Weights of a small GPT-style language model, trained from scratch on English Wikipedia.
Size: MLP 320 SwiGLU, vocabulary 906.
Architecture: rotary positions, untied embeddings.
Each number is 500 + 50 x the weight over the matrix's rms, rounded and kept within 0 to 999. Layers, rows and columns count from 0. Numbers have three digits each.

# layer 4 MLP gate, 320x128, rms 0.338, rows 273-319, columns 0-127
532582433542460429577544499461501523467556480535487509470518456434462448481450553567493565528465406615562530493587465475521525463365524509516407604504509527423497512488520533494517560479525515499507515515541484506558450437576572490466511510533492529462530509488508444515513542615518510425515473558555596464483513541531504474569494567445512403505479529606539421490503585553411630506465
492499438546563480458496442502446441512484517563525445494530561491476489587467518469504462477576497404515469495482482551425498547524411565494436405544480391529600485562412507538521544462462484603450538495499474535531512504474454530422562411429479464490488532497558483570529512515557555585494352491506466491495493585505564483537492491476513488508502515460488516535531635428463564438452
458491485499505495542444435506506488584532613500526397568476526464550465522373551491506438505474397479510559541490486480526415411444481462432524424446390571480565533444466492446525535472566509545512523515495483457542506502461553357483503465576443587467402508504478522558476482477535488536551509460566498471474572538534471600475460527601524517554491448562491513433598512560441566506430
526470522437439432531497587557490538473497467507519505509475461514425456482471431506499464445531400401474447466458597542534490490550512445553433437476458559473403533490551545458530541528507600528538463408476485441467563540543450524524609455476415505454471558606495549519477507535481540528460432489520488598543533397482461506484520463416506623620508540461472444553540485490496486549538
526497526531457483550473477516438457493535521503582441465462465579480487437552524512495414467437584508544501533470502555445538472503534590424468500422441492516438493551461530532587574491509532561487468438505536553531575451502503501437424537561537477374499580523532515402499544493486563549544503514447519560404445552497510525543477470516596448486461610601489506492494512450524507472517
561545480513556496509506457522521408430499512602512470441512477461531457514478447507526508489520502497452507500497461588581514511503423548508463485512538490565491485509536456522498499482439503478486490522474449482495470477570432541440534515516559467397454441534442507467447526526490454475560464495505463499546453418532455523650442550450347533548569467472450515433487593419420493466522
500488489430428550569426425458441465419494627509529505546455507423489458443626521507480505500537464556480502408441435525495525516473490567453578511575484449504517530483518505562565583441556483510390435485534515506476546566569482548506461418516466456561444579482451581594492609522508455531512469559457508470569539425412509542426502422429440599548613563618509442543486490484569491537447
544526522490492525444478474473529516548515500475510468459484502514487394456374456582523549525509520428533454514472512555514508530497497537611496429469516479549520595612401528573557558518615450480469533533487394585423498494468493482530497422506490465502557495531403512376573557584401553504427398551566505519618471503476525538520553560466523483531478498581509462583482454543469486507522
423556506526490459471515507539534502517458463457518528501426530532457517487520366554537586561513461513510423495553455528483447501564505450517535415495481513579516463520527510476452515523401489493500575501463592435473476425432599480363439485456485517414490589396450485461546611541445418537407469487449480491520490473483530514483494454445457512529503504498440430601452543495500650543513
470494533527421475499531512541586475543599478486484552493538549519471459414454410479454477540391606478642512551532520518507490475491458546555422462476497534465501570462498527546517463544497472510544490574534517560495576456470491449608552545596527426577474485551528536464516537494545530447454522566564519513547531510517437507560481448436494563541493531522537494481540449486490406507502
538428451576451493492502469415494530513528585453571428442485609545496672378477426510478465566450483507453524395448499535481489518507477489504458352443442509522539467470451549502449508535543539497490490493446508547530594513522466492393515487474435586514516463465455485540402476424473524493449635600487468528528526510497562490585525501515440590395451451491505501512488508542526463522453
537494507560506501450485599470595460492570535502512529538547487524499512456513599445550534526529464518480486461482487502529455479570415527490493464522417561539532560574450409600455503464530509485391540503517480514493480558408397512487437462450467544469521422542555586477451501540547481512454574544536566378479456510472519560490524426502553473441529503552504537538524517501484568511474
441575458512540517489555479476585484602514543467489490525549432566514589389557458429471524453468486466500459490672514461442456474484468432523478453388439528490547555499517431466517457458371487576408536483496540574543400403477423577443460608640512555454508516437503446504618451465473498488470460553382480495452636480546513455522618499576450512554468551505545498548458508608366497577506
462478503555470472454431522464475540482541530441440531448484511485546617415452526474505475482488543527581424473590520486470460536429478512592470592546512591550560435492433520610505452477525500472398528392452633529547477549356514472480521560502393511466415492436472505514584454476444467513517550483508510520512544560507584502462531467497534542437514530557517466480473467501529497557490
427568476541454404470494570479564482497485566589532508500588587559444492468482490505530524446525472506493519478541409603494481546461473567481538544423431457546512565522476487468461511510516428600600474490490509423478533495513466479563507438500550386522480508428509600472492623621445436549563531480565492472534515510449460487506520403535494549519501485508483562431574473473467539447514
570539570491543464555481562510461460446460544442499452554551468461464494492582447497519500543514456536512487557481502503453518507486618479531459446444509529531493589442440465449578404504608587553448435441460504480586511486458468542452593554441490585436613503503532480484461395446501581479559473493490474620505523421398531514460531562479499558465451570430481474559469531432478528442518
548526502517542431494504625470499519525378609473465462581456469553496505529574449485554456541482539553532550473453487483545502374481494461514477463547513493501513469475342453506561502399481416518365565521444405546554496360496496412482457505575531419504575470556496507545628646444406516504444432469467560489546454531487426529471592475540530496526518472444569496493536541434486505513483
484494531530515500449534505489551451489447492490454520529454533449397520487530532543432476526487539602530440529537492636501589550543420556493459415494566478492510461485494520458557483494440514523532573497489482503491490492505497437534600555455453506552489539511561539529543542515517489439430421514435569363517404408446497459524513441411535499506519524514514514577492391523497459440503
475530599519458582530471502563482580463506515425407516457435536588455560413559421527502546411420536460478467416587576490545523463369493449553442396519517441586508445606525411449485466501604532533525527448479464461443466490519561469513516451531435538564497486446522515583540578463457507539570515422564468507491484540520496518500617528556496460528616462539500497511430496467487551500522
458496483482563497545394557485467534443595464588466471549517472559514477443481521469445521513510547459533505575504371528446508479452491518445478475596512485543554532562542523390532516515498503607542422436445457520506545470529429464485522480460568518524441557488483408486489480510479526449490537450455478440510449506438571536511557535519488469499549480404455544497507490620499470445467
419546490451528595562482500564490611554491525587422628441467477477433494536467537433434442574466556427539578533502496565537495500480448476515474513533583465431545488553466595439442487487480503456544586461506451457500464522440445510542488510484445489561455439524474513471535488432543460529472494538576555483471449519564551479486533411422453478519419448496524477468511479479495501494484
470491517552491471351429458528471505594458462657473606492546444491502511440490540532528556548583510485512531487472444557473496470403499465460517455470447556548426514489506522366652512469455520593448475454472553352557466410506439484581553501490474479482415510590411465479561523455509469529489569525459517512584474499492438455470478539452542444556561509472525528544471598489421522487479
504439553476563327615512552476483451456551479443503600440494427587543522431408558445472540535455508520426507444540501515421465426532413574464440436436477452406471524498453517543516408482457555553469490419460480468537474477495510453584486525434440500459463395495502515483538623381652493548554484539496532467506472536561569450469492478449399498490587566500500524484464490518469497529570
516551517499466523479563521515534517535492521551563557496516567531521577536418535473568457530474468487575538475426484463485549464526503410430548486448446485537524502450500534483555401484446580516515496450452517438525434422496456493468524544541532468499549458454601522446510488518506511532572478447464511466577497413417468505496585513490503501542512538393525442524494537459410540414537
479526439498455536479479481541518552557555536510491531545484487489605432380402495516520591452535420444504435486542543471427474461511557542568512485453575447521490511443418491448469560506564504472582496509493453445547386588484469519460546466515564453543547544422464582518413508554480521529526493498485474474514544457462549482490500516472500492516441497566451467493561456521586436470552
430507561482540499485520554409385466494438483460424515578459480511489489489510535508464537548412490497546500421499463487548519540427409442504472492515471548531511471504438526491515463538479481499461586588539447394624493507477524480468478504522499433476478451573405443556557542443515453506506508509529497448510424518508537498501531563521460436500546474645508442556449427533506600511440
476545569526564542492529474444547500463511499538560491561481530524473579493483489504507456414594655530540497545422481587481465516501501513477593577374490565509494552593505452511499548544496496508457512512581463440518454490471462511520572512528469476565396525542477627419463426518620496439498492437489522472510533509446420482496489469528535534517448565562473540481331440553497571511489
639576533582497527503478510501441541578468539418495567579526496520484529496381490418493493546516576480502445486440439527549536438532498400391545489461425500416481499529506478473561454387530535497490525519529456544553468543480519421434522512520486501584520442506506506541552559482553494401489517454386515556534477477483537503496484541445486457477488549470601547428543573484561571520448
522495574499512669480561506442520479451552564550533578454499494475574431510412427550529432576526500510407516573453444483536535511487513532440519496580462501408548556573518499461413536520460454443398506498497410432473474575453538597447546504625471542520455402430448450462458537484578555524545528485525428525492577524485485441495548462450412465485521443538502488455574555488480466430500
413514558465433477616544530524505549519506549485500543453532477543610496476482507539579514498568520489512519516595454430481542474495425526576410530398551497537473469540503525498528550448527562479476414513496546496508482468442497553454441469486538486485571533549493534436537451465444490465668508483525560520427535483472511517558470452517436565474576548527450490473515585391488496539416
474430500493455475432476479469505522517525500488565484505530433524491475516484593499493545409492503516587496485517477604480575476464492567543565514524519474441440529432467456545528513501490556594510550493632525483496433482410435491543497487481525520465510434536499496525570509437531489534529543573539468434472466473530507525509477483475464469526479554594539483490426433497489534499463
469519582495417516421461530478517524442501386601436546496373502575576565484486502513559508526420549526580446468601511480480499539424548522491516440499420452544508521530603556575538454519481471472515479503491494447531467516523496433468479491447508556620457553496548501471498491460555568406471608540544554471520520497470531515510556509525497442519508481478487478473528512559495514495454
645504506533593481477504477478508573522482545604463481577531505510457514467538556476546676449605490505419532435520481554456521479414520341451552478509400506472498535545527540565613470541471440509475516501393458562549621467494485450452552499499521500372598473574456533503510454526592467596473479541500593484560547573385517503567581447478486549547522505457522416487387474503538489576484
502404573567482470573463522553544530483454511553425533492514578546544531508486575457457536546450502409486396570501506422519542441447439500537457481565488448456477538523464569503454477537537515571582505597462467515454512493385476496471519529467496471494548520501508467511454484516505579371453388478454431522462512571446486461495390474370469510499542498439400498478436439555504419470462
396414541536512631528481512415545573523577431468550504485470476480517512501429528498483489563450427438503538505465454604494499494426509534496561479544502501504473506559470522445440559524484404473551509398584462539535516526450539515505584527502571455427489470534457528441477519508477420552476490540482406456478510450436414528483509510410480587540539532566505580555451453613537447537442
430465486440487501507554595573528507546516543445524534466501487450437414469560456442528542524507551519511538571428563511563528523480458521514446553453475471531622530515461527579484553522479550442521449424415497569458451489471512540467518433523472516564428502494531471496444444544521517573508474452462439520526463573504524492552485473571487521556444484439465566595458541596434533529493
490494629500475526576567506487558481486411483518553496529500499435610501478531474595569463489566481523574578508502491615562484510425489648530494448488557497497466556499440484505547448502515492514546389585458472493541457519484449505469612503496470446491517503419511460488524485545500537482441497554469475478437527451410401519481569510458477481492450534445594488526561459579506483450589
542489553538422481478392489518452509410558560590412540515450499485516536508549546490466556472421488626577502453438398539571476474551493479489526420512523568481476635483479540513513441526541548472482496480446569515498580517457572440467506490501409555516489521482506530458569669439523518541561501514546490479509568492489539484371556504465591520579550546500438434667513507488455586484582
441493485563438395439501409581479477451491482470544506487431503533527494495435576468478495411408447559588479516481485510419530481408449484519576497486464386505526556536571542507487442394606509573534566476523549468487564504428449440572550560467476460460536526541536426466496495619542394462477503461554461503483554521560463552549561423462439444453517497530521533491497509495448519478471
525468352488490479490485474459474512571497505469497506525408443484402530466423576556502613451493482487506457486509550469576510508440480602475584493509490494539429507506394390542443426361527482566516535589464403547450509484524497488476500512498573486539507487514490452540536405466500533497534488470490457556489557574443552540525494417468570496485434493507511440453473536577540561543541
479427465453593500593555565531492512488472545454497507512424533486446553424546516473517505521466523438532399535526526478515452494484623548526530527473574435391519575543434536429377551517630476548476499522507508417540460384501466534491615487545465605463578511519513479467466487475539394434520531588482470552522495504471556465434466412403462447475550612493429515521489577501590514560593
450470594428516434549487509417502530350510475538487534403581528429463487534489567413457549451417468564519508437397518517543497635395466586470490535495482446467378413592401520477403453511477485498546510487455424509465415542472466401516596545378502459557511537407579487503463467557561504586542460444537443525544530507410423475558499490563476517473448532488458555511576562579439466455529
513637494493455562512482508528665427459482535433470367430444492436485484449566521420513489497566493476529493478476534485525487484554478513577433478471514522429505427463522458522581553479586460463536468568552445477555456457479526432423506544541467432481550476508570525446509405409457458463492491466533491500522522486482473494496552585536474487423418554507424545563565472570593560431534
556460519498407575457503453399485507532506383567498612471541455522572489518487480565500455600478459474522544525497477470527440498466483515513557567479494564518532557504585427487482538512606504494565613526505497556486519482494597453407596529434547471472487556516525505447503467464436540531563478389567376501476523530459432433539558538565550569495499505562436575531565512487428555507470
513522502425450437488556510494533513523491531514506461416507374472489537597498498494572502550481514460599504474456442518477502490524551394423510486400460538489548474566468523485529498436503479484436478536537540504567496473539415445565468514537586482455510561570469552430500542382454595587548453534497416508449581514460414532537488492519446499575445536486428456497538488571510509522472
504533543496455380525463554460540526566578541484429572449517460513440578443602500577365502529524499538465558444508514551468476569605553556475533579450505480435470524549513504497499558459512506555589468554526479491573532493484503568449516506452469531475480517468473470455591515406480563510448499540463560554468513408503527531523472382443519530534452602581530540445475586513413445460550
573610582501461442499587581436494424494536430473511474609512452473500494466464499540491463506504518512560514473519427534454539531607555516555405565389503436476531444502480523475584477528439501446484483506444496455563484459454485501509458475465618436596580419497451452552494471421424513395460533568534438502473472450522535510549455529512552413437609487435418582464450495506536598541496